Part of a small language model's weights: 24 layers, MLP 256 GELU.
Each number is 500 + 25 x the weight over its row's rms, rounded and kept within 0 to 999. Layers, rows and columns count from 0. Numbers have three digits each. The size before them is the row's rms in percent of the matrix's.

# layer 12 MLP up, 256x96, rms 0.486, rows 166-255, columns 48-95
121:508575493517462496502513487475507517510492497545463465453538496460502510495532497535448520526503450454461512471493525485459529462497490503530510
099:498480487456523498493501462534536567465539502529512516503486471524492497506486472472492494522462536498479490505492514515504484491456490505509491
113:528519504504494495509492547507508496538517521461468492560549526491504524501492505447477572451492493500508508499458538530511459502498482486497516
102:513486470517483479489483528493519445518512483522496506512538512515462491544482492492543518489505470494478459446496459488484537522476537527519529
080:504475448484528527490486466487504492535505516501506513503479525528497458517513505532485519495457482520489498454483514459527528514489501482508477
096:513516455475477491526512506497539505472496523470531487523517504507476524477477518514466470522502481514504476506522522482518499480490503489480500
105:483488496454512471517493492489547547504475534459509546501518454512511524480538499475477483500514511493509496511503536489502452524497500493509493
092:504486518504512521472490484513498505533467480493523455462523523487511510511479509486501505531507523507443532564537528491498551483568486503506495
098:496478482523531502490431442521494532513470504500446515468463487514474520476514504522489499522474514524501489550495488512483509507535487508508462
085:523510566512448501503494487484511529526515457516476466466508510535468524489468468524518493496538552522491494492548510523546503474476499474519491
100:485472499501498505519454468520549520498468493510503494460544478506509534478488535500488532490517487486546534487547487546441510497507529483462519
094:510493499528509520489542498480484495468503526473519475486500502535529462493534516472459525510524464494518516488538475510495491488507484473490510
107:470518503542477462491489509517445495529456534505495507499477541451475508495509471513509456524516523516509529521543461518470494443462512534509522
089:487469502499487441493478546488492524530515495472527482460489489531544488519512473529504490505506546453508497514497512521529506513479527508518483
101:507487492516524478497446469489503526518520507472504520489542532497488526480523494497556455501485512524533540526520471485505478525511475518491472
115:456517491509503496504498485485543511498471567487505517515503490491513499501468490518522481486497493469498510492522457515494546525502543511518537
095:487479538492466499508492489488506500490526482468503505515555472456481501505495477474508546482529530464501472484456484469465532537496498534484493
101:488469540457475493479477453513481555493502514531506489532489516500469518548525439507491456501532534474484466504495477506473493461535469512478496
099:511536526485462507530495456476479521472506522493498550497503457480500500501504515540478523473448510467514510513578488500510495534468518508490498
101:514524501480480439522485519516466503542518470507474484506522501484531464509484479509498518494523558448509538494545506496491487530513537504503481
100:517483501463496487486487508490531534457501488495522507544540503502512491533568451525484499493534496468508427452527464526467489529522519512536498
097:506479516495506496515513459480537498513495478458477482519538502508514472488474504519506554505530483475446521524531499502509500487499511443496491
089:482543442472446479522518492461457520515502478468529515531539469467516495497511475503488493547512478470504478449527495464479532485536520492510487
094:525531549508474475535460499471505534508521506512516446496465524455470473500495509527520504460492505493544514473527472474480479510499472472484491
094:500475477505506533520526444520498509410488507505520523537478461467459495511528516511512497551493485538493455468510521547494505504459468512528459
112:516476542466452522471464483520506500526510540459506524486483476470488512485524484506512482495464505519484547503501492500523502536509517493492497
092:492531453506473492512470502533539505480478478498461498504535480500489477517498483480427516493466534501525541524501494478521523473485493488500498
114:520556494446509517536504493467491492511458511477488494463495522471535532509512459509514451493501541506537523453518507480502534498496479489518458
093:474482534529498505514489559520505492510494493480496506486527497458451509513518508477509534544479546499515484511525489466499502492518577530534511
104:475518485494477513465505470466521507463523510486524474519496463482511523471498511512493564514540433441498495476557500501529531484468488510514492
094:502449508480472484456517480493513529502504490483492488451517463490485528537497514502501522489488492486533508528542504530476438476511531465474478
109:500543543502514470530508506503490529447496519423516505529457480509537519504493540490494464509526496500502477491470516478475466502521507496480492
107:530500536521467511488496518528529508498490488515455483494519538509544524475519487499477468544504469494473527495476490494492475475492463484465489
095:512472484495525476445509517448461509504489505463532495499476493477499479551465519517484527505502520520524518503494479486493513518454516519545507
110:501505474472505528489477496511508494502509491520504487514505507512477475552536448523478496482472494513477467495498506517491484485521457555456494
102:558487507506541495492515457488507472507454512448527513468481497530457543463494524500515469513515526486514466459505493532478530475527511518480464
090:524516506516514484525527507475539445550508514479500470550498495469553497484519498488522513529466494471490536518510493545466455507497540485517510
104:523469480515530483491505528484472525482480549485490536458479496511468505486488472503482523506464523502501533514518478519509482519525490483506479
110:467454503524499511474518498512496512519477487488489540510510499488458482469496526539515511475465517502453510537500443461534487458534536484531453
101:512514477558513505533516480513500487494506503514491440460503509468518476517537503470481497507458510480491486520491482492497488487568475517488521
105:486484468512512490481528510474510543480434515491512471536508486507488463560522483477524529525503508538456476487484486547508482497457506511519470
108:496515537521521523563493526508514498490550571479506500513514463470483498518470477480551501535514499497528522436486461495488491496550510508465490
105:512486534457481537479494471494494480471491520496491537497522489495532487523526498468465491534491522501504506548483508478494524436478472505516441
083:493475476485499503501514469511532524486483500517509550469505523544505531507485486497494505500507507449494509514538484483501477547504497483526503
105:505492486524447498456507497472483506469503503546517473481513497471516523512512458511489523541503490507532510439481488485504495532554477492490483
092:513510466495483495500510504496493542513473481481519468488492479506540472518506492552499495515539502523500499488505538478535450544478540449535470
103:498519499476507487464535518490496511517503465526504460519497535525501469534519546527528497454442497444446467470487464496535510495465518518525497
111:502483509497506516502491498426516495494549461488539518534496529488486525492468469460477498498488485532493493498514526481501499504475445524536489
102:518510465500475497467507457537515463524508509550497476478494438499452486518477488532491504491486499506516549511533479509530540537480523455504466
102:491494454474502474492485483528544487538484513489512508496518492506523514508542481478451521462499522509497506545492526506497502484499508530521504
113:493566482469529447485502501464522507514480481525478502513478464491466485564505451493483488514489558507519517510496495514483510495504497477528496
105:485486460487500499487490479542490492468524475488472502494453498535506517472498495513500498571545552468469500496497497474496503526494549540511483
098:530502519496455482513500491495505530543494445496505524556487471462514561485476560507505487464458527528460518520491517502483505517476495484504517
111:519532457502474500488484525546493492533552492497518466476511484525517533488488463467553512545476470510522525488518521533515432493505498457468496
105:522503456471504522508474501477559486477496490461498510531480495487506467518495490522455542525515445530541529490506517492534476508526486483458510
100:542524487487515464505492509501477470488499521507499546482544512497481512467530474512502534520498478515495531535519528539460515528474460495463453
103:523509466530453524498499522512464512516491437474518468503502523500556510521497463482502521545561493475536509552530494506504505538479541505478506
093:527517544496515502470513495487483472501447469502470479495444534489454521472531527516535544467491534507520520494544511542497510515535521511524501
100:524493501488529504470528486499526488498466549464470538494458505516501500492487482458528450514482477524505473452527502460507477528536543455505480
107:466501460450487525504484496477507522499464516501525463479537477508477475519456506508537522509514473494481511462490495498478507474472468432550491
098:460501512466459486490538531497492492493505487479496491515515486478527527507464499528538536517529477436514501504507464498483503544455477480475492
103:500513517487475501495490442509513539541486504472474460482481453476518510514525452529521468528510478495496514483495524461467468546490491524521495
110:516484497479486534492474517504507538547548525482536538493479475453531543528492459510516466509459508492468517496500529500471479482502501528503509
090:491465517526517500491532466525526520481472510503491453522495482517463496541482444528504515507485515501468509507504527512544475463483514490522468
106:513488533489498458487500473457544523517515504479472469532506516515484530520496489504515558508458455541508520487501478507459508513488473464511517
095:496511484518495469501468487508492499521492544513473507528505483513499547584476497511511486494508548472539511511461494510493480480502560479487482
095:539519463506501503504484522490488466491522548500506455491502477500477515527539526469534480494549546489483473467520508519480503507499502487548512
096:447498501521485490529503539533498515475466486491494512549437508482504543528477520479485483509484489492536519499531510491480517497469471494499555
125:527450472481527468521508537497528526462497497530460494503502483503439522510492497510512521510524521503489496504529496520537581503467505511496475
107:501515541459504467521484519491497496503516489510522519505520500495492490512463512497513531504528473526510498485477493526482556484526539542543481
099:471510539518457492460529510457501536500524478484508506517493475514486506491490520460507499532503498498482459538540505519514483538476498476563533
101:549456518478474477488503507487463475494467465527531485496525488527493502485522511522513507489516522450497487514478503510488525480506518535524540
103:490537498517480497505488530539497546483521495471475508540492486472532502532503494491505494489525529502539507517504460508502472451465485506521465
093:444484497503511511484488480513506542507500489489506466524550489466500503510505477464504519520468496529512518521521498536520511504480513543512530
102:485474493514537476520479487506493503493516423533483478494488476500494476510527503524496558458516545449503510485490527503486513505508484497493509
095:517482488454501527471505518575454489487514463486499477512521486501502496482500514529486535532476521529491507532523502487508495523448532497468508
109:476482464498483482522483519490489513465465477542488482506507548450494513475513500470491531454472502525468531469480488528491506501497533506551500
091:514522518519481461497492513489532487473549507481490509515527532447511482464484449569518536506481460526518521462478476454484535489500512528495504
101:522544454517495543513514498467481487531494495494484491477497521464518565499486482484537475469502558494492501512554522508487529507496494485497459
101:547506506483507474455482553520451529472487475500511423501514502504507514464482510504488481493501539527527466482484507510481490517480497499544480
100:508553503468503496500504494472480440531469523511469476503504440467514516525467495524500523504521511468505552501492524492561504487501488520526461
092:489492494538493499539454507496553494478520493498486502498524512489538516482492458504449488492493536491482508467451486527501487473482535528483512
111:525482475515515519526467505478486512517485515449524510515486482528519521498496469514482481505509572510483423528484507482465499469531480493485480
093:500517551489486492518501480466515530448480539502519494510505495510490512546507442542514507468471523454462483499511505528491540492501444530506490
105:519550513507493500517501518474515470503545504456455501476546499510514536480494507495472534484503455477506540487480533499444489475471519535511461
104:508480504460460529451467492470492525465560499484492449489446517511518512489523531508507496496489488507503522466525488517505494493469525489508453
096:484482455485492459507470477528506518466495506517533516501459541482517536508495476518510456534500498502500496528517499479501465516460522449484491
100:487440500541517471465511453505514516502552481470537498477501493500507462504515532506490536496440556454510544489470473482480486495550505498490518
093:525563540527489535485475504502495516487490548510501484488444510503465535503470490470549474512491531497446473499521485469489528473500472461505472
089:540496505495491461495520506506482469489466495473478490492551479466490500478518516496490524464495473505508544483495555516502541489491532499518466